From a checkpoint of a small transformer trained on Wikipedia.
Size: 16 layers, MLP 896 ReLU, vocabulary 8192, 11.5M parameters.
Architecture: LayerNorm before each block, rotary positions, no biases in attention or MLP, tied embeddings.
Training: a variant of Muon for these matrices, 844M tokens, 3220 steps.
Each number is 128 + 24 x the weight over its row's rms, rounded and kept within 0 to 255. Layers, rows and columns count from 0. The size above them is the row's rms in percent of the matrix's.

# layer 3 MLP up, 896x224, rms 0.162, rows 1-31, columns 112-223
size [ 95 110  80  92  97 102  90 101  93  98 104 101 103  98  89 104  92 132  79  95  92 102 122  94 103  97 104  89 106  93  85]
[[130 135 102 149 101 105 148 134 122 110 155 157 125 138 158 106 139 106 144 161 156 106 156 145 165 133 153  99 127 139 161  90 147 117 105 103 119 136 139 117 130 103 113 127 160 157 110 138 115 103 168 109 128 131 148 142 123 123 133 122 140 124  99 109 111  97 126 114 112 115 178 135 109 162 122 116  89 167 175 139 139  95 150 121 133 145 116 116 152  63 128 154 131 108 163 108 110 159 148  97 125 130 108 111 138 107 140 120 114 157 118 134]
 [125  97 112 128 147 174 119 107 127 127 121 159 112 131 120 142 141 120 119 103 129 156 161 141 134 171 130 139 134 143 124 110 147 127 148 155 104 110 143 126  97 141 164 126 116 109 108  90 140 188 131 139 168 115 159 174 153 108  79 114 151  85 157 128 106 119 132 133 128 111 121 122  99 103 131 138 145 129 132 139 175 144 139 126 105 141 104 126 108 103 146 167 147 134 115 104 134 150 154 101 137 149 110 125  81 145 140  95 135 123 154  96]
 [124 155 100 145 114 128 146 103 161 160 149 167 137  96 146 155 133 175 155  90 148 123 151 158  92  94 167 140 118 118 136 139  98 149 124 136 118 153 170 197 143 116 123 124 147 129 132 113 131 108 139 131 118  95 132 164 156 132  85 117 110 138 122  99 147 139 136 115 139 101 110 110 131 167 104  62 141 143 134 118 134 128  83 145 127 156 106 111 131 122 139 108 113 143 101 151  93 135 128 133  96  93  81 114 142 153  99  77 137 121 158 150]
 [113  86 127 100 155 105 119 110 133 134 153 165 160 160 122 158  90 118 172 145  82 190 103 128 106 116 138 139 151 132 149  97 177 133 114 159 156 111 113 112 106 162 153 179 115 147 160 124 138 145 113  85 171 123  99 108 164  98 160 135  85 121 149  89 122 126 125 135 113 154 118 144 104 166 111 160 135 148 132 117 164 127 144 163 137 128 194 116 132 127  60 124 140 153 145  88  94 115 139 139 118  73 180 140 150 133  97 112 139  94 124 165]
 [182 114 127 126 133 108 146 125 126 126  87 155 111  92 139 129 105 168 113 158 117 153 131 147 107 122 133 129 114 136 128 121 107 127 137 150 170 122 120 108 163  65 110  81 152 115 118 152  86 120 142 102 128  81 116 125 115 117 128 116 100 118 164 120 141 135 148 155 108 143 142 111 105 110 127  90 127 152 146 131 124  90 169 139  65  96 121 120 124 106  96 163  97 114 143  88 139 155 113 116 127 117  98 120 122 101 181 117 126 172 113 107]
 [144 122 144 158 124 134  77 119 193 136 101 111  79 152 153 104 117 125 108 139 136 116 152 101 130 110 100 130 186 147 126 115 124 152 139 145 141 119 122 158 141 148 123 156 124 112 102 133 129 116  68 162 109 120 114 186 123 141  97 120 171 100  88 116 153 165 150 122 141 111 110 129 146 114 119 132 160 102 179 168  92 130 116 129 139 120  86 133 132 132 156  73 163 132 133  75 132 124 137 120 155 170 121 121 131 134 155 162 151 109 148 129]
 [120 153 152  87 131 174 102 128 107 131 126 129 127 133 114 118 155 141 103 147 140 181  98  97 146 137  95 103  96  97  61 129 122 132 162 143  76 163  93 116 126 131  92 147 152  89 152  95 121 123 136 120 115 144 169 119 162 140  89 129 157 158 123 117 107 179 123  96 113 126  85 131 125 140 127 113  74 144 122 123  91 104 142 172 109  97 112  75 126 141  88 105 140  86  82  83 159 104 145 134 120 176 139 114 127 129 118 142 109 146 161 112]
 [180 122 121 115 100 134 105  85 146 129 140 103 103 110 187 128 158 138 106 140 143 155 126 153 163 136 106  93 155 116  99 102 130 135 107 175 111 121 146 145 133 120 143  80 108 131 121 141  96 112 165  64 121 164 126 109 162  76 111 133 140 119 124 168  89 146 115 150 135 138 133 115 120 110 157 122 146 162 130  88  81 151  77 109 108 202  93 101 119  90 112 130 110 132 159 110 129 118 141 125 115 144 142 141 100 104 148 144 128 153 107 127]
 [115 133 125 124 121 107  91 127 125 137 149 127 151 168 129 174 108  90 123 159 134 129  96 124 126 106 111 133 139  83 107 120 115 135 122 133 122 154 140 122 117 128 118  85 176 159 179  90 133 166 129  93 137 131 141 155 124 140 145 109  75 131 127 128 135 117 164 132 113  43 101 123 178 149 118  92 115  95 141 115  95 109 151 141 134 122 126  89 126 160 138 101 130 142  92 103 113 132 145 120 136 111 153 161 102 102 179 130 124  63 157 107]
 [134 109 166 140 147 144 146 118 101  96 135 124 129 136 142 118 135 134 167 154  94 155 110 162 138 129 147 161 165 135  96 124 111 167 173 109 146  98 128 112 131 113 137 130 124 180 136 108 141 120 121 126 140 169 150 121 142 149 182 131 109  79 123 148 153  96 121 134 123 113 142 146 168 170 154 134 133 138 132 121 137 144 103 113 127 160 118 135 113 156 114 103 132 154 117 109 226 124 101 139 159 129 102 124 114 138 148  82 119 124  96 119]
 [164 101 126 115 140 141 103 161 164 151  87 108 109 122 109 126 119 113 150 130 146 114 127  89 122 128  93 139 114 138 112 120 113  79 140 211 108 175  98 137 128  83 167 143 138 191  96  96 132 166 154 183 110 134 114 154 180 106 168 140 108 118 127 117 112  90 132 110 123 103  99 127  98 120 153 131 114 132 156 114 160 143 127 122 132 113  73 150 102 159 152 117 149  95 131 162  98 113 131 122 136  93 116 144 132 131  78 141 136 120 156 128]
 [ 97 102 109 128 122  95 121 106 126 124 116 110 152 126 129 146 143  99 130 112 120 131 119 112 160 119 146 139 136 125 111 130 129 134 158 100 176 106 153 172 156 124 150 143 168 113 138 135 130 114 135 128 118 124 178 113 115 124 172 128 135  90 138 132 126 145  84 224  97 138 153 160 146 108 166 163 135  95 136 151 111 182 129 139 158 111 150 133  85 133 130 122 157 132 102 121 118  90 170 142 129 118 119  92 144 134 126 138 124 166 145 129]
 [112 113 174 115 115 148 133 141 133 152 137 123 154 119  68 146  92 126 107 111 178 146 185 144 138 103 150  90 146 134 122 169 148 145 130 154 118 108 135 151 145 132 121 105 104 150 136 114  70 125 122 108 135 152 105 154 131 150 181 108 111 127 131 136 135 139 148 126 139 135 129  99 115 157  98 130 149 115  93  97 134 147 156 140 105 155 118 138 108 152 118 130 139 115 113 125 146 132 160 126 121 129 126 115  74 129 146 136 136 115 120 126]
 [139 144 111 191 102 103 120 106 113 132 151 113 117  90 113 149 129 118 139 111 104 110 107 122 149 145  73 103 120 150 115 119 127 137 145 170 182 141 144 196 126 167 177 125  98  94 118 114 144 126 112 125 149 146 151  95  82  88 104 139  96 112 102  61 127 110 109 152 136 136 109 121 128 126 136 111 137 151 122 163  98 133 123 133 118 142 135 116 115 151 114 102 113 137 111 116  90 153 143 152 144 155 175 158 145 140 169 137 105 160 135  92]
 [121 131  91 148 132 114 133 131  97 106 111 124 124 168 114 126 164 138 113  85  78 131 118 112 133 140 113 109 147 105 122 164 108 143 119 133 116 144 104 179  55 124 124 105  88 129 136 155  90 129 137 138  84 154  79 138  87 166  98 147 113 143 141 113 119 176 145 143 127 172 148 117  90 146 135 143 132 131 123 147 147  94 155 133 153 126  98 116 111 143  86 120 121 140  60 121 146 111 118 169 135 132 149 138 133  83 150 157 135 145 150 130]
 [107 132 161 123 142 103 153 112 236 146 124 147 151 135 147 116 150 147 125 151 106 142 108 126  92 111 159 156 118 115 120 113 105 160 127 147 114 106 112 155 113 133  84 164 141 167  97 127 132 147 136 136 131 119 101 162  95 142 128 141 143  77 120 129 123 144 141 146 135 122  97 153 142 129 129 146 138 146 138 109 115 109 104 163 124 145 136 147 124  96  77  85 154 122 151 139 141  87 155 166 105 177 157 117  92 114 110 111 150 177  99 135]
 [165 128 131 136 112 155 144 107 130 116  99 126 141 163 143 108 118 143  92 125 159 116 118 137 144 148 117  76 154  93 122 156  76 145 119 163 103 119 136 149 134 114 161  86 121  85 108 152  90 109 109 135 147 114 120 107 103 154 111 117 148 137 166 119 144 146 136 149 160 167 138 138 100 135 130 117 160 133 139 130 137 147 128 125  94 108 149  63 113 138 127 123 120 127 101 127 140  95  93  81 136 113 132 118 133 109 107 131 123 125 109 130]
 [149 128 135  95 122 152 125  55 127 111 175 119 141 117  86 130 146 128 109  83 122 171 116 119 138 106 147 178 131 105 115 132 101 105  94 114 109 134  99 114 165  91 123 100 155 136 128 138 103 122 118 121 146 124 101 116 108 160 144 135 151 162 109 127 140 154 117 107 121 122 127 103 110 109 126 120 119 148 170 128 141 102 148 140 122  92 140 147 135 118 157 103 163 120 102 144  99 126 116 107  98 136 100 108  88 137 154 148 151 119 163 125]
 [136 101 130 125 120 115 100 144 142 100 131 143 124 146 105 147 143 130 167 137 125 154 128 135 121 103 104 109 162 125 119 142 135 145 145 112 153 154 118 150 128 162 132  96 102 118 160 139 113  82 151 133 121 186 143  88 134 133  70 171 140 112 129 143 133 162 152 130 167 145 150 125 130  54  92 116 139  94 138 109  64 149 106 130 110 130 167  94 126 115 122 114 150 125 140 121 184  99 124 125 117 148 111 108 151  86 115 156 134 137 144 119]
 [178 128 134 125 169 133  91 152 140  89 165  89 170 130 150  89 113 132 132 132 105 159 127 151 104 128 117 111  74 138 136 113  99 158 157 136 153 153 132 116 128 117 131 131 150 137  88 111 154 111 122 121 141 145 160 139 138 141 151 114  69 121 108 124 118 152 116 136 129 144 109 132 117 125 165 132 171 105 126 145 170 177 110 163 127 131 139 164 101 125 136 109 151  75 141 136 114 116 123 139 106 156 147 123 138 124 120 144 175 104 161 159]
 [129 128 122  90 155 134 147 115 163  93 153 117 163 112 117 122  97 133 133 132 160 161 146 118 161 139 109 140 115 164 123 127 125 159 156 140 172 128 130 117 112 113 125  83 130 155 145 140 124 138 133  89 119  90 183 118 157 124 185 130 190  60  89 136 171 163 131  97 103  84 138 140 122 124 117 139 107 110 115 126 112 146 128  92  99 162  96 119 166  93 159 123 169 129  70 148 160 107 112 169 141 132 125 165 148 128 154 170 144 166 155 122]
 [115 154 130 157 108 115 131 115 141 151 115 145 143 140 132 133 151 109 122 131 139 163 161 130 160 165 142 130 159 147 126 128 146 126 129 163 176 129 112 132 113 105 137 146 147  73 113 108  99 109 118 128 119 159 148 102  94 108 126 114 123 128 126 111 154 161 116 126 149 143 139 150 132  70 192 168 117 122 161 163  97 158 141 123 123 116 168 135 159  78 159 120 193 133 141 140 143 133  88 112  99 151 143  97 114 141 165 125 171 123 130  82]
 [150 145  97 120 135 115 138 172  95 122 154 103 135 149 139 128 140  78 151 120 159 100 113 160 129 118 139 133 162 133 167 177 100 124 144 122 153 159  88 114 123 136  62 103 142 137 135 122 151  79 133 148 116 124  96 126 121 142  89 108 115 145  91  78 180 113 160 143  94 118 115 133  88 112 109 137 122 144 122 105 121 121 145  93 176 105 111  66 125 116 129  93 151 126 131 102 156 133 171 155 148 127 183 134 113 122 139 126 173 116  93 114]
 [129 176 107 103 169 133 132 145 117 115 129 120 148 128 141 126 103 157 139 107 132 154 179 111 124 150  84 102  66 140 113 104 161 126 156 135 105 122 107 142 127 143 122 113 127 120 164  92 144 162 175 175  69 159 103 181 119 130 128 139 174 114 142 140 131  87 107  89 133 146 132 123 147  57 126  91 145 119 124 139 114 159 125 138 123 186 145 184 144 107 146 163 124 154 129 117 160 137  89 116 134 149 109 127 135 132 132 144 137 113 161 153]
 [162 105 158 115 130 133 139 144  85 107  97 127 121 136 187 125 143 164 121 135 151 148 143 106 126 127 109 145 147 154 159 143  87 111 162 105 139  77 131 115 118 105 151 112 174 125  90  86 139 121 138 178  89  90 120 141 107 148 107 127 162 121 159 148  91  98 140 102 122 144 127 103 136 159 121 124 142 123 124 124 157  97 138 114 110 120 145 115 178 127 169 151 123 157 110 132 151 143 131 161 114 148 125 120 181 104  93  79 127 126 129  92]
 [ 93 134 193  74 122 105 147 128 114 144 138 107 152 160 136  92 152 108  83 113 163 122 133 145 189 122 135 134 107 151 106 159 152 159  87 183 132 135 140 145 145 124 148 153 102 181 132 135 130 121 174 156 132 134  98 143 153  98 143 114 132 137 114 127 113 139 159 125 121 155 148 141 130  72 151 198 105 166 160 125 186 102 129 111 112 131 146 152  83 165 124 149 128 141  94 126 100 104 120 107 120 119 117 109 159 150 105 115 114 139 124 164]
 [ 84 124 172 103 152  93 167 102 111 107 148 188 147 124 140 129 120 144 142 131 165 129 135 131 125 114 128 150 152 121 139 145 131 141 140 121  96 114  82 117 145 126 156  84 135 121  92 135 116 103 145 134  84 132 176 141  92 125 134 156 125 103 114 127 135 138 128 120 143 156 165  89 158 132 146 144 168  95 122 171 114 153 131 118 131 102  97 117 164 116  96 115 103 123 108  97 100 156  91  95  86 133 122 137  90 118 109 150  86 171 121 126]
 [149 118 157 129 184 143 121 135 161  92 114 142 142 117 165 141 140 124 135 127  88 155 127  89 141 146 145 173 135  88 101 122  68 110 144 139 144 147  92 103 141 134 127 130 125 167 117 138 103 147 178 128 134 191 154  74 121 145 152 148  74 104 117 184 108 143 110 119 154 124  94 140 136 108 128 134 113  95 115 118 135 122 157 140 138 127 108 105 117 156 135 142 142 111 137 117  84 125 129 114  93 124 144 135 144  77  99 113 124 150 154 122]
 [114 155 145  96 104 119 126 181  93 153 125 131 111 131 133 152 150 102 116 132 130 150 133  86 154 163 159  70 131  72 134 133  86 135 121  85 173 144 139 151 148 121 170 163 120 146 126 142  59 128 140 120 103 141 104 118 147 158 109 130 159 115 120 104 112 134 179 131  84 147 141 153  99 126 120  93 115 109 117 113 113  98 127 113 112  96 131 118 147 128 114 135 125 113 150 138 121 129 120 113 123 119 116 124 116 134 154 125 109  99 135  83]
 [154  64  90  85 130 107 149 122 109 112 145 118 145  92  95 128 158 113 135 141 158 146 122 133 127 119 111 144 145 126 151 123 140 141 125 183 144 123 108 135 129 132 108 129 122 124 129 102 140 124 120 124 126 107  83 117 209 161 141 125 133  96  97 123 142 127 156  48 129 112 126 134  77 183 108 149 138 153  80 135 138 125 114 115 138 157 141 112 181 162 112 122 135 147 115 156 169 135 128 117 128 106 156 166 140 144 104 131 128 139 131 132]
 [162 109 146 123 109 157 129 147 125 100 117 153  94 129 144 155  86  87 146 161 144 100 108 131 126 169 109 133 118 107 116 131 139 181 135 119 152 140  94  88 121 144 142  96 114  90 126 116  98 196 145 102 127  97 151 138 109 152 143 109 139 104 124 136 147 120 120 138 123 124 139  94  98 183 143 185 102 113 117 128  88 117 136 143 130 130  63 101 138 124 193 160 148 139 136 120 154 162 113 109 155  96 128 131 129  98 116 130 152 138 142 133]]
# layer 3 MLP down (transposed), 896x224, rms 0.0598, rows 1-31, columns 112-223
size [ 99 105  62  95 109 104  81 102  96  79 110 102 105  87  82 107  90 141  56  88  80  90 134  93 105  93 103 114  89  93  90]
[[113  91 135 100 150 123 128 142 101 158  86 117 122 103 153 134 125 125 103 137 114 149 121  71 125 130 154 151 131 114 161 128 160 145  94 142 109 120 166  88 121 156  95  97 126 111 152  87 144 112 145 112 145 112  81 156 124 187 138 108 131 177 135 136 147 138 164 147 153 153 100 123 104 147 112 121 148  80 119 150 127 152  80 121 128 105 157 125 123 138 156 104  71 126 141 179 122 146 118 138 134  82 143 111  94 107 121 151 127 121 145 119]
 [ 89 112 142 140 140 101 165 152 108 166 142 137 138 128 108 180 162 148 115 125  84 136 119 127 106  87 123 105  82 122  88 116 101 170  88 123 139 141 122 154 125 149 129 109 113 218 108 145  55 142 133 107 102  82 125 154 151 144 112 185  93 155 161 115  99 137 142  94 152 118 126 141 133 124 122 145 124 155 187 129 135 120  85 164 125 134 145 132 110 152  99  97 131 152 112 139 154 118 119 136 146 141 115 134 143 121 142 148 118 141 122 114]
 [ 92  96 122 138 145  84 130 121 119 136 135 114 173 122  87 163 141 131 121 162 127  76 169 123 118 142 157 113 123 144 118 125 158 153 107 123 132  74 177 106 121 132 132 116 164 173 132 142 106 193 185 132  92 155 126  99 105 106 165 186 113 129 132 127 112 137 131 126 110 125 118 140 106 103 160 144 106  95 134 147 178  86 138 103  92  96 136 100  89 128 162 130 162 140  95 167 164 127 155 115 141  90 146 147 127 102 161 120 101 143  99  90]
 [127 140 101 127 161 154 154 152 159 138 107 134 150 136 109 120 145  97 118 138 174 142 118 103 171 110 123 135  85 124 147 103 128 154 154 116  92 127 150 147 148 118 114 140 160 124 117 156 171 107 146 149 138 102 120  98 131 153  97  90 133 118 134 119 166 127  60 106 158 147 122 143 138  95 177 133 154 123 135 136 133 163 100 130 131 138 128 123 130 131 122 125 152 100 137 148 186 141  79 108 161 122  97 105 129 111 144 135 154 131 144 101]
 [124 137  96 143  87 101 122 118  97 122 123  81 134 126 131 121  88 111 127 109 114 134 137  93 131 125 123 120 136 109 122 178 142 124 176 157 135  87 138 159 118 117 138 145 129 137 175 128 141 133 123 121  94 146  93 150 126 135 121 102 150 134 148  90 119 156 130 103 122 158 103 143 141 131 116 133 100 170 166  98 161 124 119  93 133 152 135  73  93  74  81 136  91 133 134  80 133 120  88 125 131 148 130 115 136  96 163 119 130 137 134 123]
 [150 100 138 133 130 117 168 124  87 186 100 122 115 143 140 145 162 107 136 123 130 124 110 112 103 120  97 153 119 129 147 101 135 132 193 121 119 173 147 138 135 138 120 107 174 111 132 125 129 124 113 135  80 133 106 125 153 163 126 133 106 133 133 110  92 133 115 119  98 164 135 129  90 123 136 145 163 126 161 146 129 171 145 132 120 160  96  85 146 147  93 159 118 152 129 104 147 141 114 143 133 112 146  85 140 126 111 132 119 106 104 165]
 [154 151 163 124 126  66 139 106 146 105 126 117 129 167 128 176  95 132 129 122 150  83 169  92 164  92 145 128 181 125 149 102 127 104  81 140 138  95 147 161 123 122 154 117 102 103 121 105 133 163 133  84 138  98 121 139  96  96 109 135 121 112 129 110 126 109 128 158 139 119 115 145 154 146 113 113  94 133 118 117 134 130 141 124 125 104 129 125 137 120 126  98  90 125 162 141 142 117 167 126 110 113  77  87 154  89 152  78 126 161 130 183]
 [145  90  99 134 155 117 128 111 157 135 154 122 168 114 150 135 147 132 114 116 124 152 121  78 113 147 147 125 148 169 126 141  70 157 146 116 146 108  99 129 148 124 150 150 123 103 117 133 163 147  83 191  99 103 133 137  84 126 123 127 164 176 112 149 150 105 125 159 134 138 123 124 145 104  92  91 140 122  87 138 149 132 147 125 104 109 147 121 138  88 147 152  89 168 115 145 137 136  86 103 123 168 136 138 132 164  89 107 125 125 144 120]
 [135 153 108 107 119 155 150 146 158  98 135 145 141 132 159  83 135 101 115 120  82 147 137 111 142  84 131 142 171 157 174  95 121 102 140 138 152 129  99 134 146 147 116 151 138 121 105 133 123 124 133  90 126 125 130  94 138 108 133 136 156 117 141 147 146 140 138 112 122 153 159 133  96 136 117  95 117 112  90 147  92  93 111 139 118  76 127 131 118  62 101  80 148 162 133 117 127 118 145 147 118 192 154 131 166  78 142 141 137 143 111 163]
 [140 128 145 107  93 139 138 110 130 171 133 101 125 119 107 114 153 126  85 100 169 124 125 117 144 133 135 103 108  85 127 131 156 109  89 146 123 118 115 179 143 120 131 106 144 145 115 138 185 139 126 141 141 103 127 126 146 122 131 125 135 132 148 137 166 131 157 112 142 172 147 123  89 112 135 110 149 115 182  99 154 124 135 153  87 149  85 118 120 102 122 121 108 135 158 150  62  86 152  95 133 113 118 118 140 157 123 143 145 153 120 124]
 [110 138  69  86 133 109 130 113 110 112 132  94 120 137 123 106 119 122 116 119 165 152 146 169  72 116 166 146 114 140 119 112 149 146  96 113 135 124 141 141 109  76 144 156 140 128 140 107 159 137 102 106 148 152 135 112 106 116 120 135 116 126 118 157 138 114 153 137  99  98 154 142 132  87 129 105  88 150 111 132 101  90 185 111  98 125 192 109 159 102 126 122 141 117  97  97 161 139 163 107 137 102 130 123 104 142  91 125 159 195 161 171]
 [150 124 124 150 137 109 157 151 129 141 147 141 157 118 130 136 122 151 156 129 136  95 155 148  88 154  75 140 135 133 119 141 137 138 151 153 123 130 138 114 126 111 103 127 119 118 112 122 153 117 117 122 106 123  99 133 133 133  75 110 127 167 118 123 128 156 186 112 127 179 110 103 137 140 116 135 111 183 120 171 115 122 175 151  82 164 117 102  89 160 125 135 125 142 134  67 143 154 157 112 101 127 129 150 176 123 105 102 156 124 105 135]
 [154 136 116 137  34 144  58  99 159 122 116 116 171 105 153 153 151 129 147  79 145 161 101 150 137  99 190 143  81 113 131 122 146 164 102 148 127 170 131 146 152 120 142 125 154 131 105 161 125 141 109 102 115 111  80 126 134 125 101 141 110  78 143 126 143 153  71 110 131 101 136  76 112 100 129 121 132 139 145 119 150 121 131 106 158 125 116 149 143 125 157 142 155  85 135 121 146  86  98 189 107 148 159  83 117 136 148  96  97 108 112 123]
 [157 114 131 113 146 167 127 140 176  66  85 144  78 128  94 103 131 132 124 142 153 136 144 143 133 117 156 112 137  98 139 143 106  85 102 124 101  88 109  73 138 115  67 124 118 134 157 140 112 124 130 149 161 155 135 150 185 123 144 129 136 174  75 174 141 107 128  97 171 140 136 111  86 119 169 144 146 103 117  79 127 132 108 123 147 141 105  93 133 112 162 125 100 132 137 150 132  86 120 118 124  78 118 115 124 145 102 116 140 174 132 141]
 [130 116 125 106  98 197 148 140 159 138 125 121 130 119 145 173 141  90 144 138 192  74 121 168  76  99 160 116 100 105 164 143 149 133 122 139 127 130 140 117 185 135 137 126 173 136 150 100  83 129 101 120 142 136 128 129 128 105 137 154 146  80  93 141 112 148 178  94 154 111 115 115 118 134 156 101 152 106 153 127  80 186 133  87 146 115 131  97 151 151 131 126  91  78 134 143 132 115 123 122 120 152  95 151 149 130  95 137 126 147 149 122]
 [123 199 112 151 128 127  90 129 107  53  98 120 165 147 114 158 166 117 136 133 112 129 132  98 156 145 150 146 115 150 129 112 154  86 123 100 181 117 171 144  62 130 129 124 115 139 137 155 100  94 157 117 165 155 159 101 135 121 167 143 139 138 148 132 110 120 123 117  97 140 139 155 103 151 139 148 103 133 119 141 144 142 145 140 110 111 111 120 104 149 191 153 111 155 131 155 105 177 131 138 152 163  99 105 144 165 101 155  89 101 103 144]
 [115 137 177 129 130  57 126  91 158 155 106 134 125 105 153 117 103 125 133 190 154 130 123 110 131 128 131 141 123 152 108 139 154 121 136  93 154 120 168 110 111 139 116 161 137 168 124 100 126 105 144  99 106 168 142 137 140 112 138 154 133 138 157 127 156 111 126 117 160  75 123 137 168 140  88 125  83 134 117 121 100 120 153 127 133 148 129 157 159 160 130 144 150  98 137 132 173 135 106 128 105 117 121 121 112  99 164 135  91 112 132 205]
 [146 116 163 129 122 123 146 168 124 163 112 111 110 125 115 130 158 142 116 106 171 110  67 124 110 155 127 102 120  78  95 138 119 129 163 138 103 101 106 147 167 153  96 131 132 147 151 149 128 110 135  98 169 123 136 151 156 133 122 139 155 112 108 112 125 112 120 136 153 105 132 165 138  99 100 137  97 132 122 162  97 132 104  96 151 131 110 108 134 149 126 138 123 135 192 114 129 143 133 150 122 138 156 169 108  98 104 121 168 161  76  82]
 [132 140 120 129 174 118 165 107 115 149 156 156  88 110 155 143 120 113 118 138 128 149  88  76 157 161 122 109 143 121 110 104 126 115 105 111 121 138 111 107 145 104 146 146 129 117  92 144 149 147 139 125 124 143 121 123  88 129 147 134 140 138 151 110 128 125 104 161 110 109 129 166 138 127 118 116 137 119  83  80 169 108  94 102 110 154 119 154 133 110 154 138  98 102 112 142 103  84 145 144 145 116 112 145  90 153 145  81 110 159  74  89]
 [ 83 121 140 104  88  92 138 124 138 158  80 165 109 121 129  83 164 104 113  73 124 110  88  77 133 105 150 112 153  88  83 123 196  90 130 110  88 142 105 157 147 123 118 151 143 128 127 141 100 156 117 145 111 110 112 135 118 161 119 134 152 168 126 151  93 174 138 155 116 142 144 155 131 118  99 110 152 109 112  72  74 125  93 105 164 125 103  76 132 145 121 147 134 161 122  98 149  74 120 117 126 128 120 133 107 109 139 131  97 146 124 110]
 [131 135 118 131 104 137 108 114 103 166  98 102 126 110 110 124 171 101 121 173 148  90 111 111 123 131 110 128 117 106 144 141 125 134 117 155 112 105 176  85 148 136 116 114 143 117 135 156 159 141 138 157 134 132 121 147 120 145 107  90 122 156 117 166 117  90 133 167 164 136 139 102  90 133  89 124 121 103 106 103 126 120 134 147 141 107 105 166 173 147  95 116 151 118 158 149 141 122  86 124  95 155 128 142 141 152 141 171 118 118  87 128]
 [120  96 142  90 116 122 147 133  98 119 163 132 123 115 139 125 116 132 127 192 133 149 132 155  79 105 106 137 121 133 114 143 162  79 103 145 138 147 124 137 116 100 133  97 116  99 175 118 169 132 115 132 107 142 116 149 132 132 119 123 174 165 152 132 139 111 138 111  89 120 122 119  94 125 142 133 185 155 163 144 105 151 105 115 171 111 121 120 157 117 160 138 112 164 132 104 146 119 123 107 127  85 190 125  85 147  84 114 123 133  85 179]
 [ 95 126 109 105 124 108 159 133 120 115 150 149 169 126 211 107 123 139 114 117 131 169  96 136 137 151 116 123 142 126 122 126 158 117 148 120 113 127  98 135 126 110 136 137 103 169 137  94 149 102 164 145  89 186 128 165 100 118 122 108 144  94 138 117 134 196  86 110 125 132  95 126 115 114 163 141 123 140 121 160 112 106 182 165 140 136 151 112 116 106 134  96 119 140 135 129 135 143 159 116 124 106 145 145 159 117 102 122 129 107 136 109]
 [154 133 148 120  94 118 153 125 119  80 117 134 110 125 119 148 143 107 133 121 108 128 153 114 133 137 123  81 184  78 163 157 121 143 141 134 164 177 103 118 115 107 156 136 131 154 102 115 106 128 144 110  84 130 135  98 116 108 105 125 132 172 137 127 125 178 145 121  93 158 153 101 118 135 152 170 126 119  90 112 126  90 132 119 155 125 166 107 143 126 146 117 116  80 148 153 107 149 106 134 147  97 118 135 109  91 140 152 132 155 127  80]
 [ 97 101 172 164  98  86 146 146 169 137 175 130 131 120  79 159 127 158 142 148 163  97 155  88 141 117 157 126 120 118 158 108 129 146 160 113 126 147 128  98 122 139 106 133 127 106  99 146 125 120 134 105 171 129 149 108 106 121 148 119 110 194 125 149 134 116 143 114  95  74 114 100 117 111 122  90 122 162 132 108 154 128 116 107 165 129 174 126 111 155  47 106 138 129 140 152 106 165 130 137 103 122 132 190 132 125 105 142 118 143 114 146]
 [164 129 100 135 170 122 111 156 117  94 116 113 126 141 157 149 113 162 150 149  88 126 122 144 102 109 139 125 117 123 135  92 107  90 130 134 146 141 118 111 100 132 133 109 103  96 102 119 121 138  66 155 138 131 138 102 156 144 126 112  65 117 113 106 131 113  91  99 157 132 134 148 133 138 104  94  96 143 127  89  86  92 140 114 118 127  91 123 155 128 151 141 132 182 132 109 131 140 129  88 130 129 157 111 104 106 142 170 149 121 151 122]
 [151 109 158  92 141 140 130 186 112 149 122  73 156 136 131 115 149 108 123 130  98 108 105 105  81 129 108  59 140 114 128 128 137 135 183 142 159  97 150 111 117 158 113 143 109  86 123 164 144 141 122  85 159 167  88 154 148 104 122 102 122 113 167 156 124 120  94 181 109 135 168 161 114 121 182 109 104  93 118 126 136 139 131 148 126 127 115 144 133 115 117 106 154 113 166 131 143 134 154 129 157 120 122 145 122 124 150 165 120 139 166 111]
 [148 119 160  98 154 123 139 142  54 135 103 134 134 138 166  99 164 159 125 174 128 132 123 135 132 151 143 133 103 141 137  90 113 129 165 121  90 155 122  67 151  95 136 142  81 132 128 152 127 109 127 110 160 127 157 162  77 145 137 147  96 125 132 161 169 131 119 128 151 111  99  69 138 163 132 131 144 119  65 122 150 132 126 116 156 141  74 125 136 119 134 147 138 127 125 158 132 176 147 102 141 173 103 114 116 104 122 119 133 104 115 106]
 [115 131  77 160 103 149 118 138 129 109 103 155 131  95 149 142 125 104 128  83 111 124 148 103 143 147 128 111 117 122 143 118 121 169 131  91  98  72  95 149 148 103 104 149 110  99 121 131 137  91 118 163 184 106 111 119 160  86 141  77 146  99 164 100 145 167 149 175 151 144  89 103 112 160 153 116 145 140 159 186 140 139 136  87  91 117 147 152  94 127  95 144 118 144 160 176 147 145 114 191 102 169 130 101 177  70 134 142  94 129 153 121]
 [ 44 126 138 144 169 120 131 152 131 126 116 148 127 141 164  94 118 107 123 138 105 135 122 142  76 105  86 161 115 130 169 154 117 128 108  94 120 148 137 117  83 147 128 124 125 106 125 138  97 104 122 119 109 132 149 104  92 137 142 131 145 121 112 107 143 150 122 144 136 154 159 128 132 139 156 140 155 126 144 139 116  78 122 151 124  86 139 184 104 137 107 155  91 123 152 102 117 136 117  98 144 183 130 109 121 103 153 138 140 103 106 127]
 [119 153 123 109 127  97 131 111 137 140 144 158 137 100  82 120 125 118 116 132 155 149 108 143 173 115 122 124 149 118 137 139 140  91 170 182 114 124 164 157 136 130 135 133 147 158 150 145 133 143 147 182  78 130 131 120 158 157 111 176 122 167 122 124  99 139 103 101 134 124 105 166 142  95 150 128 131 160 166 118 122 148 124 119 142 148 155 162 170  98 117  87 144 132 127 119  76 135 115 103 128  86 150 148 170 136 125 125  98 156 126  86]]